Part of a small language model's weights: vocabulary 32768, RMSNorm before each block.
Each number is 128 + 32 x the weight over its row's rms, rounded and kept within 0 to 255. Layers, rows and columns count from 0. The size above them is the row's rms in percent of the matrix's.

# layer 6 MLP gate, 2560x640, rms 0.0434, rows 166-194, columns 320-399
size [102 101  92 106 100 100 105 101  98  99  96 105  96  97 100 103  98  99 108  96 103 106 103 101 103  94  98 106 101]
[[138 128 112 162 104 150 121 130 117 110 117 106 107 112 120  96 103 125 198 126 124 134 157 116 126  97 139 142 137 135 130 127  84 154 158 132 119 201  90 149 191 108  82 118 159 190  73 110 170 138  99 183 150 114  68 105  88  97 145  84 153 113 123 103 119 124 121 102 129 146 190 100 168 128 135  92 152 163 126 198]
 [149 138  84  93  86 152 157 120 111 146  81  91 109 115 126 104 128 112 138 101 113 118 116 186  95 105 123 146 138  99 176 137 108 168 130  89  46 118 139 120 121  81  43 152 119 117 164 155 122 128  88  87 166  91 101  84 138 133 184  95 158 145  73 160 103  86 167 132 116  88  76 124 144 122  78 172  91 127  96 149]
 [121 107 105 169 137 124 121 118 102 107 148 109 104 152 116 124 119  99 122 167 181 134 133 159  98 149 119  98 159 143  82 132 150 123 127 159 149 152  92 158 171 104  98 113  83 175  91 106 114  78 176  94 144 168 128 147 118 121 119 139 143  96  75 133  95 120  96 132 137 120  57 111 168 132 198 141 121 118 108 143]
 [134 107 153  93  80 106 141 173 180 123 121 122  93 117 127 142 149  98 105 149 127 116 123 110 163 110 131 173 149 137 122 109 119 115 172 128 137 158 134 151 135  75 189 143 128 125 143 108 106  84 136 107 138 119 179 139 112 106 155 104  92 123 146 153 154 154 110  91 160 134 108  54 143 173  99 110 149 124 125 120]
 [130 198 122 166 165 149 130 138 149 122  99  66 145 161 163 106  76 136 104 163 117 141  78 196 106 120 197 176 125  96 124 130 145 132 114 122  60 165 131 151  84 124 116 134  75 126 151  50 128 110 131 115  88 112 115 139 132 162 138 159  94  64 180 118 156 113  85 188 151 138 124 136  55  80 127 176 135 202 199 146]
 [142 100 110 146 121 153 124  82 156  89 159 149 124 100 150 124 131 129 140 116 128 168 124 180 146 133 115 125 153 126 104 125 106  81 127 111 110 141 139 121 121 106 133 176 116 133  95 110 128 140 144  87 139 104 141 132 101 149  99 166 171 161 203  99 101 118 171 114 105 108  81 127 139 125 120  95 155 132  90 157]
 [166 116 122 133 118 148 181 169 228 146 158 112 141 152 105  84 172 106 142 123 115  99 106 136 126 125  88  99 145 120  97 182 138 170 105 148 152  71  68 134  98 118 219 101  93 137 153 130 118 108 139  88 141  76 121 172 136 141 151 149 130 106 161 127 125 143 153 165 122  74 158  81  97  73  86 168 206  85  75 152]
 [113 123 104 160 155 136  96 197 113 101 100 173 126  97 137  88 103  87  81  92 119 124 137 134  83  41 163 159 142  93 120 101 168 107 136 162 142 173 160 142  51 115  75 141 129 191 121  97 172 106 134 166 110 128 136 113 118 136 113 142 166  27 142 105 119  84 139 140 130 123 113 141 118 110  61 121 122  98 116 120]
 [153  98 119 168 100 150 136 192 102 157 129 154 126 145 140 130 123 107 169 140 180  94 167 148 177  66 180 149 126 106 111 112 195 174 163 104 151 151 150 130  90 155 133  67 106 142 156 118 212 147 103 119 132  65 106 138 124 155 125 139 126 131 150 158 129 141  60 139 122 130 143 122 118  61 118 120 138 118 185  99]
 [120 151 180 119 142 141 118 102 135 129  54 170  74 128  99 157 160 129 155 160 127 116 112 104 111 114 118 119  73 178 144 188 114 106 135 142 100 117  99 134  95 166 138  88 106 121 118  71 128 185 203 172 161 118 133 102 159 129 126 154 125  98  90 103 109  95  91 137 140 163 146  68 156 101 185 148 111 131 153  78]
 [160 190 163 120 118 144 166 163  79 117 112 124  88 114 175 120 183 135 190 162 116 171 179  95  85 156  62 166 122  95 211 169 141 151 136  81  87 106 139 155 101 133 149 100 142  87 112 155 110  50 151  88 128  76 146  99 143 147 118 132 115 143 139 146 126 130 153 123  84 145 129 124 114 165 138 153 193  52 118 148]
 [105 130 144 132 156 109 145 120 109 144 176  80 168 149 150 154 101 146 122  86 129 128  96 101  75 160 120 164 122 135  79 181 172 174 204 165 150 132 158 130 146 108 111 147  89  70 111 103 162 150 142 143  67  90 129 136 128 137 126 161  40 134 122  88 121 171  74 136 140 146 160 100 109 124 110 108 137 159 110 107]
 [151 111  67 162 101 128 176 154 110 137 100 140 157 103 181  97  97 166 165 120  41 137 153 138 103 100  97 177  57 108 152  82  89 144 140 115 130 101 119  88 201  88  87  99 156 114 136 164 148 106 158 137 114  91 180  92  86  85 165 103 101 186 151  82 168 187  95 160 190 119 157 162 124 123 118 111 109 130  58 101]
 [138 103 107 118 188  81  65 114 137 144  99 116 204 149 137 111 123  86  87 191 141 150  64 139 182 150  74  98  81 155 153 140 121 149 125 143 148 133  82 108 162 166  83 120 128 114 168 140 135 158 123 142 122  45  63 138 122 157 165  97 109 140  81 175  98  80 133 108 152 108 113  92  91 132 145 125  60 105 130 144]
 [158 100 168 132  71 174 186  98 137 103  94 154 139  97 119 132 146 108 100 120 163  95 178  83 106  22 103 109 130 135 141 103 109 144 137 106  84  87 168 169 132 158 201  88 154 120 138  77 172 101 111 142  97 125 205  99 170  43 124 156 125 143 161 169 139  87 134 110 189 184  92 195 130 134 118 102  93  90 107  77]
 [152 180 130  91 156 118 143  99 185 118 155 144 116 149 145 110 222 110 123 128 108 169  87 194  90  79  74 134 154 167 114 135  95 138 139  46 142  93 116  78  89  82  99 122 123 196 114 124 154 140 144 166 165 111 106 121 157 108 179 111 150 181 125 132 113 145 143 124 118 153 126 210  89 125 128 121 156 125 112 162]
 [ 92 142  96 105  66  77 133  99 101 110 145 109  80 104  57 113 103 127  92 112 145  87 130 119 129 126 177 113 131 137  88 176 158 125 110  84 187 107 140  92 163 162 131  80 160 154 119 144 107 205  90 112 139 176 107 182 161 168  88 162 145 151 101 172  99 122 152 103 148 131 153  76 118 163 157 121 135 167 135 115]
 [ 92 143 161 167 147 109 137  52  73 106 138 179  84 150 147 105 117 154 112 128 179 145 178  96 163 140 104  93 129 122 147 158 115 116  93 123 118 122 112  86 119  86 106 123 150 131 117 163 104 133 123 110 159 149 170 158 166 144 186 117 116 162 113  99 112 163 116  90 131 151 147 106 135 152 143  84 134 143 127 137]
 [133 131 125 110 184 121 106 176 149  55 170 142 111 120 124  97 137 171  87 154 182 131  88 146  90  68 133 173 136 147 150 176 120 143 149 115 122 133 121 155 131 151 161 152  73 185 138 111 142 122 132 112 189 148 119 108  92 146  82 155 200 126 112 140 122  89 186 133 112  99 151 128 185 141 220  71 120  80 159 188]
 [ 94 141 116 108 100  96 119 138 111 143  53 162 167  88 103 157 121 200 129 169 158  95 116 128 139 134 130 153  66 162 164 111 111 158 107 133 134 105 111 160 125 136 196 158 127  95 111 106 114 110 123 130 100 154 149 142 204  85 130  77 112 202  97 108 104 106 129  67 104 101 141  93  88 127 158 143 137  91 123 122]
 [140 106  81 117 135 153  89 199 131 162  39 123 164  92 113 127 161 120 106 147  72 153 191 155 133 134 144 111 126 177  98  73 104 207  87 154 136 130 111 177 129  94 137 123 161 164 107 128 156 141 186  86 135 103 128 223 161  89 163 134 185 177 179 139 182 103 122 153 101  93 130 144 130 102 139 129 147 121 143 108]
 [147 122  40 120 154 111 109 144 144 107 156 179 164 141 158  87 120 178 140 128 149  89 120 181  72 105 161  98 115 149 101 130 124 126 113 109 130 180 139 100 152 114 152 103 152 204 111 128  58 133 115 123 145 124 103 136 157 130 171 124 133 109  63  93 164 100 115 176 136 177 153 129 201 176 108 180 101  87 166  69]
 [101 147 176 145 114  52 147 138 139 162 105  82 160 125 116 143 116 129 143 151 130  93 146  96 166 187 131 166 146  61 118 146 116 162 116 142  79  95  64 127 129 151 180 178 108 181 152 143 156 154 128 170 131 133  98  65 136 166 180  64  76 135 107  83  71 121 106 112 114 175 114 110  85 120 122 149 119 174 100 138]
 [147 135 137 119 168  74 103 144 103 152 189  78  76 137 153 125 125 113 128 101  99 170  88 140 137 129 131 122 182  95 103 134 106 138 130  87  54 110 148 114  95 161 126  93 184 112 160 133 152 115 132 125 167 122 113 101 152 133 116 164 123 110 120 119  71 126 115 115 162 118 140 130  83 100 164  65 145 147 120 128]
 [140 166 114 114 155 188 156 106 151 153 177  89  76 111 117  92  78 192 143 158 195 161 103  96  99 116 214 156 119  75 136 131 164 118  57  97  91 122 144 140 131 141 148 136  94 129 121 199 136 145 133 145 157 154 137 150 159 145 149 165 178 119 135 138  90 163 145 129 107 114 101 135  84 160 141  95 101 145 140 141]
 [101  88 158  96 143 140  91 137 174 120 132 131 182  80 109  76 144 169 193  64 155 110 176 123 174 137 118 137 181 130 129 190 125 161 146 103 113 146 119 139 165 156 136 132 165 101 195 160 136 118 126 131 113  66 143 123 135 149 115 121 107  88 197 109 110  93  98  83 119 127 115 169  90  94 120 102 123 102 137  95]
 [135 120  81 135 106 112 161  99 174 148 138 120 138 131 124 173 184 189 101 161  88 144 179 125 166 175 151 132 104 119 133 132 111 140  83 147 147  90 117 142  84 139 165  81 173 150 130  64 112 129 111  77 153  88  80 112 121 131  87  60 169 169 155 173 134 134 169 124 112 130 133 167 172 159 136 160  72 182 154 126]
 [162 142 150  95 133 102 147 152 106 167  78 114 113 145  90  97 157  84 102  94 155 125 139  96 149 103 154 139 184 122 109 132  45 145 121 141 152 177 143 159  47 116 132 153  64 131 104 160 148 104 142 140 176 112 159 104 100 135  82  95 101 155 112 176 126 138  89  85 129  99 157 162 153 148  90 191 111 153 109 158]
 [108  89 121 161 104 148 189 152 116 134 126  71  78 140 138 112 110 179  96  84 102 136 173 122 183 152 106 104 129 145  93 128 131 142 123 142 149 111 100  94 117 154 134 163 166 155 144 108  56 134 121 164 110  81 136 139 139 161  66  78 114  88 166  98 224 124 144 147 165 153 133 141 206 132 106 130 131 132  87  97]]
# layer 6 MLP up, 2560x640, rms 0.0439, rows 166-193, columns 320-399
size [ 99  99  95 112  96 101 100  96  99 100  99 101  95  96  97 106 100  99 105  98  99  99  98 106 102  95  96 106]
[[181 182 144  72  73 134 129 158 113 145 104 130 126  62 128 143 143 190 143  91 112 119  95 160 202 151 176 157 106 109 185 114 105 184  79 170 189 124 159 143 171 189  94 107 103 149 182  99 117 199 144 123 179  96 125 125  91 110 141 134 149 103 226 192 116 106 183 159  95 114  63 124 143 128 116 128 184 135  95 167]
 [131 111 195 153 134 144 116 172 112 158 154  96 121  93 101 124 101 131 166 142  86 135 136 126  74 120 174 123 153  95 119 143 158  66 182  92 159 152 180 171 143 135 194 110  92 135 123 145 121  94 129 150 169  95 104 125 157 128 101 116 160 104 191  83 143 175  72 137 152 117 132 152  26 168 158 138 147 110  72 170]
 [135 114 180  87 133 168  82 100 115 128 122 122 124  97 131 172  98 129 107 133 115  98 100 109  79 149 150 140 135 169 103 123 117 106 125 131 119 141 118 155 160 117 120 107 152 156  73 138 210 189  70 121  25 121 135 166 105 112 123  81 112 100  46 196 165 139 126  96 110 134 106 135 163 131 129 141 172 168 105 120]
 [151 117 154 158 114 137  95 131 106  94  78 155  94 110 116 199 106 165 124 128  86 152 139  74 130 129  83  73 111 145 110 164 135 176  89 108 166 113 143 158 138 169 165 117  47 158 202  93  98 171 142  72  98 111 102 118 121 114 141 132 113  84 117 166 117 119 119 128 112 159 147 132 118 123 128 101 147 125 103 215]
 [ 74 155 118 147 192 157 122 152 122  75 116 105 141  63 112 153 109 108 137 135 177 107 134 171 148  99 103 121  99 123 164 153 136 105  97 154 126 119 119  93 126 117 109 171 147 119 130 171 124 141 146 115  69 154 132  79 107 136 119  87 105 137 193 153 109 154  89 168 100 138 105 155  96  81  96  97 170 117 113 118]
 [120 106 166 109 132 157 125 151 137 142 122 127 176 125 177  99 127 128 101 129 137 157 188 150 110 109  78 168 171 135 181 232 134 115  78 164 111 105  87  96 126 142 153 150 160 132 190  93  81 102 114  88 164 105  95 105 133 130 152 105  65 153 133 111  80 122 126 139  84 117  77 122 169 117 179 128 130 105 159 123]
 [142 176 173 108 146 176 132 166 134 173 157 144 122 124 145 117 140 207 129 131  93 166  59 136 148 118 115 179 149 109  97 129  91 136 177  69 120  91 102  86 173 109 145 113 100 170 143 111  92 119 100 186 133 105 160  76 114 141 123 102  83 147 131  97 149  81 163  73 173 194  92 125 144 133 184 134 146 163  99 196]
 [173 114  61 110  93 153 123 111 117  72 169 171 113  44 163 144 158 151 103  99 145  79 132 112  97 170 190 112 121 136 212 217  99 113 105 131 120 164 151 110 116  86 111 133  80 115  99 147 172 141 172 150 165 133 182 145 140 129 143 185  88 149 122 109 136 104 104 100 126 157 126 142 131 134 116  87 153 164 187 159]
 [110  67 207 162 114  67 142 119  62 101  89 148  66 132 126 135 114 130 109 125 138 148 117 125  64 180  54 139 160 131 109 153 117 145 102 151 141 186  92 120 122 128 130 170 132 131 104 149  71 147 100  81 103 106 106  94 139 151 101  91 114  81 149  69 158 109 139 196  91 164 121 209 118 138 145 134  77  98 141  86]
 [136  84 147 112 122 168 106 135 170  98 192 109 158  59 148  98 151 120 148  65 104 114 107 112 117 184 149 130 184  73 118 111 173 146 119 147 155 118 118  77 129  28 133  92 125 123 134 109 107 112 123 150 128  87  71 160 150 133 118 128 125 113 158  87 145 143 135  35  50  83 141 111 144 142 172 111 107 136 140 154]
 [152 120 109 196 124 176 126 119 159 146 145  80 175 167  76 125 146 141 101  97 138  30  77 183 109 138 171 189 139 147 158 141  74 143 107 168 142 129 138 138 154  72 161 143  89 192 157 129 102 101  75 154 101 164 124 189 113 122 162 111  96 152 100 201 158 136  88 129 188 190 138 115  72 132 128 139 179 127 122 148]
 [ 67 117 110 117 125 192 132 118 160 114 112 150  81 135 126 148 136 108  99 104 103 134 113  91 117  96 129  84 137 103 161 118 120 109 117 109  73 159 197 135 141 123 139 125 114 157 154 126 116  78  76  98 120 160 110 132 144 132 122 117 142 141 138 122  98 116  91  93 167 134 122 124 169  81 159 113 144 138 143 130]
 [167 152 117  70 113 146 185 124 150  83 152 165 160 159 129 127  82  93 136 154  55 128 161 160 149 102 110 129  70 113 168 148 155 187 181 140 100 140 110 104 142 100 119  83  98 112 182 121 146  73 157 116 178  98 185 108  94 149 144 153 122 122 135 128  88 153 180 150 187  99 143 111 124 103 127 117 116 118 111 114]
 [111 161 131 140 133 121  99 150 176 146 129 109 151 173 127 126 188 112 166 124 154 112 210 144 104  89 139 146 119 102 164 114 102 121 157 164 141  81  77 123 163 121 146  93 138 164 124 125 109 121 125 108 145 120 115 124 172 148 144  84 141 107 143 152  97  89 130 195 178 113 145 134 133 112 202 136 145 141  86 161]
 [144 152 126 145 136 105 134 111 129 147 171 141 121 135 105 107 117 141 101  91  64 101 116 138 160 107 123 168 140 101 117 184 100 108 140 155 115 170 101  46 114  86 122 110 130 139 129 139 162 184 127  99 143 181 100 149 124 194 153 128 123  94  93 109 162 126 133 117 143 120 114 145 111 148 145 117  96 150 136 133]
 [ 92 120 162 135  65 202 155 136 126 125 126 168 113  91 155 163 164 135 163 133  66 115 141 157 169 148  65 129 135  67 139 119 104  68  99 158 109 181 154  95 165 152 187 148 121  73 164 146 140 121 107 142 107 162 142  99 132 151 113 136 121 139 127 152  85  48 155 142 132 136  88 112 175 131  81  95  90  95  98 158]
 [109 138 128 115 175 146 129 143  96 125  70 145 117 136 165  75  71 148 125 122  86 122 148 179 135  88 156 117 174 123 150  98 172 137 154 113 109 135 154 121 168  65 116  69 145 128 193 135 166 140 147 149 102 108 161 127 141  93 161 170  91 133 100 172 114 144 106 100 161  73  96 106 191 110  77 146 112 153 128 133]
 [169 149 151  70 128 149 126  85 111 142  42 130 181 147 220 106 109 154  74  93  87 152  88 144  60  98 134 112 179 125  89 134 145 117 176 161 139 164  85 106 124 148 158 112 163 186  83 167 102  37 164 128 138 148 122 143 140 142 127  94 120 198 101 136 124 119 143 141 153 158 114  97  86 136  81 100 175 135 111 109]
 [107 138 123 173 144 157 112 139 129 131  93 129 100 160 132 109 139  90 193 126  94  96 106 168 129  91 183 100 172 158 124 126  97 152 187 138 111 106 174 195 175 225 118 123  74  42 142 131 135 156 148 181  98 101 143 157 107 125  98 138 130  89 122 108 141 197 145 134  83 130 134 114 124 149  89 127  92 146 140 103]
 [125 165 117 127 164 134 131 124 143 174  95 131  98 100 104 150  99 127 155 123 141 193 112 163 122 151 140 153 104 162  95  88 138 118 149  73 136 137 121 152 110 110 166 147 170 174 207 125  86 160 139 154 158 156 149 193 139 134 191 115 194 114 141 125 148 161 106 122 169 134 124 145 114 136 155 143 138  72 174 179]
 [129 105 178 172 162 144 173 140 113  96  87 156 182 127 176  77 103 157 117 118 100 135 160 181 159 117 132 172  89 141 138 123 107 159 129 170 155 113 141 130 129 144 124  98  95 124 131 113 131 186 117 102 136 130 125  61  92 143 168 170  64 105 144 141 153 115 105  67 137 142 127 116 102 100 112 170 165 149  83  90]
 [134 162  79 150  75 126 113 141 126 160 175 164 171 194 154  77 109 152  98 130 129  81  71 196  79 153  98 114 175 191  57 137 128 107 185 128 118 138  79 155 130 109 109 169  83 163 224 102 129 114 141 137 112 103 128 116 153  84 153  95 190 124 168  94 104  99  84 149 107 157 195 101 139 125 103 123 143 113 109 133]
 [137 142 115 145 136 159 166 121 129 156 137 167 147  86 132 132 168 121 151 129 130 116 140 116 170 144 144 134 122 122 153 111 141 116  81 143  84 137  60  76 118 132  95  66 147  55 104 127  92 136 123  88 208 109 171 150  81 141 139 135  88 148 122 115 106 141 151  98 148 146 112 125 100 132 120 129  92 116 116 148]
 [197 100 130  98 132 108 151 154 140  97  87 130  91 120 166 135 146 143 157 180 180 134  94 148 143 137 149 115 101 131 181 153 133 172 134 122 102  95 190 113  80 179 124 109 217 138 128 155 145 159 112  92 182 143  68 108  84 127  91 118 109 119  60 133 173 163 100 105 136 176 114 133 164  84 178 187  92 124 163 146]
 [115 138 168 133 122 156 138 136  63 174 192 108 138 144 126 159 152 131 107 143 193 127  82 148 129 149 105 112  71  98 110 128 153 157 138 132 150 160 136 177  63  93 113 158  93 147  57 134 162 132 124  79 155 109 164 182 131 129 166 130  92 119  79 156 132 117 140 190 132 122 101  80  71 175 118  47  86 109 126 110]
 [169 102 137 124 125 148 163 129 117 120 114  65  87 101 181 150 154  63 123 134 188 131 114 186 104 124 119 121 121 133 104 126 147 125 159 136  95 151  87  98 147 136  36 144  75 143 145 103 151 162 113 223 115 144  63  70 217 116  89 121 199 147 166 128 130 152 116 170 159 142 167 131 143 108 120 147 179 115 109 161]
 [164 106  80 177 145  92 140 118 144 122 119 159 134  98 176 164 141 122  92 126  84 153  94  61 116 163  23 133 103  77  89  94  40 149 103  96 162 118 149 121 102 130 106  98 109 163 172 131 139 102  90 158 157 126 136 148 108 135 111  94  92 156 109 148 146 188 120 200  53 101 128 154 135 188 121 151 145 111 139 115]
 [125 141 111 151 104 145 108 177 129 123 124 196 142  99 151 112 178 160 123 166 158 139 129 129 140 176 159  82 191 174  93 131 125 111 194 166 130 107  66  74 112 109 149 121 116 129  48 142 115 137 140 203 127 115  93 137 151 184 152 111 167 165  81 120 103 158 178 113 136 154  83 122 104 127 109 133 112 151 192  65]]
# layer 6 MLP down (transposed), 2560x640, rms 0.0328, rows 166-193, columns 320-399
size [103 104  95 106 100 100 100 102 102 101  96 102  96  99 100 101 100 100 104 101 100 100  98  98  98  99 100  99]
[[115 125 168 158  71  88 175  71  83 124 119 113  97 161  64 175 119  81 111 163  81 128 148 178  77 137 110 142 116 115 122 156  83  79 145  79 152  77 154  95 150 126 104 108 135 146 138  88 164 152 195 122 129  98 110  97 122  86 102 140  87  75 154 143 128 161 142 152 170 111  71 143 149 172 103  96 166 109 119 140]
 [143 114 101 109  68 105 139 165 126 140  97 162 163 172 115 100 154 103 144  69  76 144  75 120 108 109 171 176 155 122 182  69  93  90  71 133 143 131 150 145 106 135  99 122 151 153 109 144 103 148 129 197 216  99 159 126 116 201 156 125 135 201 155 126 128 135 115  76 144 135 128 179 148 138 109 152 132 104  67 126]
 [134 156 154 133  93 125 121 145 142 112 158 120 174 125 176 140 179 116 111 124 125 101 159 155 168 142 123 115 113 151 190 138  87 163 133 152 130 147 135 210 128 255 106 116  75 109 117  16 140 164  92 188 130 144 134 117  48 153 109 144 183  76 132 117 147 116 110 226 140 192 145 117 102 130 199  75 111 139 129  89]
 [130 166 121 144 117 128 135  80 133 123 148 104 102 150  95 179 110 109 115 110 123 153 115 141 128 156 125 120 110 184  68 114 147 166 113  87 123 153 149 129 129 110 120 133 170  89 123 154 168 128  80 122 131  56 150  96 154 118 189 146 178 203 157 205 110 117 142  45 159 162 147  72 151 142 167 143 124 174 114 106]
 [137 103 136 158 124 146 156  83 173 135 163 155 135 165 167 114 163 141 106 152 158 132  72 108 134 148 153 144 101 187 120  76  76 149 110 192 132 126 163 112 142 115 116 137  82 141  95 143 135  69 110 146 157 185 140  95 138  35 127 141 102 151 133 123 109 106 131 133  85 141  97  91 124  71 146 114 142  88 110 113]
 [172 150 170  91 163 127 164 103 156 161 126 179 178 195 126  73 133 119 160 100 131 136 123 183 119 141  92 101  96 155 149 100 143 110 110 125  68 169 140 164 131  91 138 114 133 148 132 150 185 154 123 120 147  77 142 134 151 135 150 150 117  85 226 153  89 132 151 170 159 165 135  67 122 104 127 174 159 125 135 149]
 [100  73 140  78 145  69 152 125 111 131 159 211 135 107 119 149 122  86 155 166 138 168  79  90 177 154 166 105  95  92 173 107 111 146 105  89 147 109 111 108 121  41 103 134  86 146 119 117  86 150  80 128 166 159 141 163 103  85 111  68 115  96 109 139 135 144  86  86 136  90 169 129  60 144 146  26 128  59 111 175]
 [114 127 181 153 116 130  99 123  90  86 127 120 139 131 131 114 127 152 139 170 182 149 182 116 153 124 126  80 172 124 112 170 106 185 137 149 142 139  96 104 124 123 163 107  96 125 162 102 192 109 130 174  89 144 125 199 154  98 149 120 120 144 141 146 138 193  93 114 198  76 143 127 100 112 117 132 138 173  96 195]
 [110  96  84 124  64 118  98 167 139  69 187  94 129 139 142  55 159 150 148  76 161 125 156  68  96 178  42 202 153 127  85 138 137 132 142 157 102  75 122 114 112 106 125 189 134 126  87 141 115 185 144  77 120  79 116 129 145 138 135 167 122 101 122  88  94 165 143 160 112  87  73 139 180  73  91 116 185  84 161 105]
 [154 103  88 118  81 107 117 128 176 188 178  94 127 128 134 117  97  69 105 139 163 138 124 115 137 134 153 137 101 141  78  81 126 152 156 156  94  81 117 192 165  31 109 104 126 137 125 125 116  44  77  91  93  72  79  85 175 138 120 127 160  93 110 100 124 198 117 172  87 163 116  81 111 174 109  83 111 186  49 142]
 [122  58 127 127 117 152 177 116 103 109 150 145  63 140 170 125 126  81 148 125 159 190 118  79 116 125 172  94  83 155 179 148 120 120 108 111 105 224 133 135  67 132 143 152  71 106 168 154 167 148 170  82 150 108 142  89 167 156 150 184 192  97 112 106 100 148 119  91  32  86 126 166 178 123 147  88  67 147  94 133]
 [168 133  84 154 176 146 166 124 148 135 121 132  94 114  83 109 170 158 193 108 162 137 146 116 143 132 133 170 132  75  94  63 153 183 116 110 137  90 165 177 132 195 144 115 101 152 169 178 118  72 160  96 151 211 147 101 105 139 135 138 169 119 157 143 183 124 158 104 159 169 108 151 141 139 168 182 135 128 148  97]
 [ 71 126 166 130 150 198 132 113 113 141 108 112 116  72 102 146 146 143 142 121 140 154 133 162 112 158 133  64 188 142 138 217 121  72 134 182 150  55 130 113 101 138 106 127 247 149  99 102  88 135 143 152 135 136  72 119 130 108  77  87 214 144  91 128 151  47  76 121  82 169 154 108 128 138 164 133 107 128 128 101]
 [112 130 127 133  91 146 226 177  82  98 177  80 141  91  91  93 124 158 104 101 102 143 129 117  33 102 189 116 138 111  97 121 136 204 143 132 115 170 173  84 120  65 135 138 121  94 131 125 117  89 151 112 116 129 131 128 144 119 117  89 117 106 135  93 132 147 127 124 108 127 103  73 141 101 116  72 136 141  45 110]
 [154 147 107 132 156  87 150  84 106  79  60 131 153 145 138 179 149 117 147 123 154 125 192 127 101 197  92 123 110 142  56 170 145 189 174 145 126  96 116 114 172 131 164 202 126 112 148 135  97 176 130 150 132 109 129 144 159 155 129 126 157  93  83  98 133 129 120 136 131 100  89 111 147 132 160  84 131 160 128 178]
 [ 99 137 131  89 108 134 107  72 113 177 188 112 103 128  72 145  92 105 125 111 126  77 118  93 174 137  99 109 146 129 135  74 192  74 153 151  81  70 110 213  83 109 114 123 126 166 117 128 146 120  82 102 146 136  98 109 133 121 180 114 145  98 153 104 166 120 129 114 116  85  82 119 144 136 114 165 143 143 132 143]
 [ 73 161 165 114 114  92 125 105 104 101 119 162 105 157 113 106 171 176 146 154 111 131 108 118 104 132 138 157 135 157 112 106 137  88 145 110 133 134 138  72 131 126 111 144 129 119 142 114 108 146 126  96 125 115 128 118 132 142 168  69  25 150 204  98  79  91 174  75 128 122 128 113 164  94 110  95 157 137  86 136]
 [128 176 177  89 122 157 130 117 142 137 124 103 136 166 106  94 108  87  66 183 128 144 116 106 129  78 130 157 135 199 120 208  92 144 153 140 140  99 122  91 131 122 115 177 130 123  91 110 134 168 143 192 122 138 158 181 118 125  87 134  81 124 116  65 154 168  76  54 125 163 139 151 164 114 190 128 136  75  32 171]
 [112 105 100 123 178 113 199 127 128 167 172  79 107 161 126 148 192 139 138 148 147 179 104  94 117 109 119 109 156 153 161 148 118 116 169 163  97 117 154 131 124  50  96 136 114 152 226 129  92 187  80 205 155  64 109 122 106 145  93 102 130 150 110 128  74 203  85 138 137 100 169 146 113 148 141 157 158 103 112 123]
 [163 133 150 117 111 142 113 138  93  42 119 134 163 164 112  97  86 126 153 127 102 119 143 124 124 164 144 148 106 128  73  94  93 136 126 134 135 111 143 115 129 127 117 112 122 109 182 129 178 139  95 146 105  99 109 134 188  67 147 172 150 112 151 151 150 111 158 129 159 104  95 140 121 141 127 140 125 108 118 143]
 [165 109  98 110  95  86 112 123 143 184 114 124 164  82 148  78  84 105  99 194  37  88 181 170 120  86 177 128 132 133  72 147 144 163  72 169 126  73 145 149 111  38 151 160 111 128 180 144 108 133 165 143 108 169 101 151 133 122  91  87 194 205 136 138  88 177 154 190 143 134 112 112 100 186 151 136  54 108 121 124]
 [146 124  85 174 133 102  98 156  57 156  70 146 153 184 105 152 222 169 167 123 154 104 151  95 125 113 152 125 145 136 123  49 176 104 154 125 161 124 161  82 129   1 182 198 124 165 129  98 135 107 125  95 119 173 173 110 144 136 139 145 187 104 105 126 135 132 151 107 170 160 124  75 130 171 125 106 110 111 102  73]
 [120 172 105 121 125 151  43 142 183 160 108 118 169 107 141 194 117 119 112 111  84  98  71 108 176 142 131 144 104 148 181 124  94  99 160  87 150 105 125 113 193 178  92 131  50 111 109  98 156 127 110 102  87 102 103 146 131 199 152 100 139 159 119 131 114 107 211 143 134 131 146 157 109 129 109 185 116 131 136 144]
 [132 121 172 146 176 166  73 157 134 112  89 108 133 122 130 139 139 160  99 139  89 100 120 153 110 161 148  67  96 148 136 155 141 107 152  91 169  83 111 122 188 127 144  87 126 144 107 128 158  99 106 103 120 183 120 149 112 170 145 118 163 122  96 141 167 129 150  85  74 104 151 127 135 166 124 106 147 153 128 105]
 [116 179 124 135 148  85 118 114 105  81 102  92 118  79 164 141 135 161 126 156 106 105  94 101 135  85  18  42  97 140 140 117 102 136 110 135 124 146 167 147 156 255 123 104  98 144 207 135  89 117 147 140 114 127 162 136 121 124  69 160 141 137 102 162 127 147 121 160 112 119 134 154 140 131 115 190 103 125 107  98]
 [155 120 127 116 106  84 157 124 129 102 124 149 128 115  93 147 132 150 125 217  78 168  88 128  91 158 126 168 166  79 110 124 148 124 147  62 143 114 132 182 109 150  77 123 149 129 143 120 129  92 182 115 101 146 107 125 122 132 152 185 105 148 129  92 168 184  67 186 128  97 160  99 102 135 135 135 175 114 126  89]
 [ 99 124  77 107 138 118  92 130 161 111 165 168 133 157  85  80 169 119 160 107 147 171  88 122 130 195  82  78 104 125 119  92  54  86 113 111  57 119 168 170  95  85 130 137  88  97 146 141  95 168  74 151  82 127 132 100 127 153 189 171 148 145 131 170  73 151 134 167 147 122 145 128 130 145 174 128  82  79 171  69]
 [114 196 225 138  72 151 175 100  86 124 132  66  96 149 105 224 112 131 166 170 117 107  93 105 136  31 135 163  90 107 101  84 126  77 129  76 115 115 119 139 160 224 171 111 105 111 181 125 149 166 134 106 152  72 133 190 128 132 160  80 100 191 110 150 110 129 152  83 105 101 124 111 100 116 113 190 151 127 176 161]]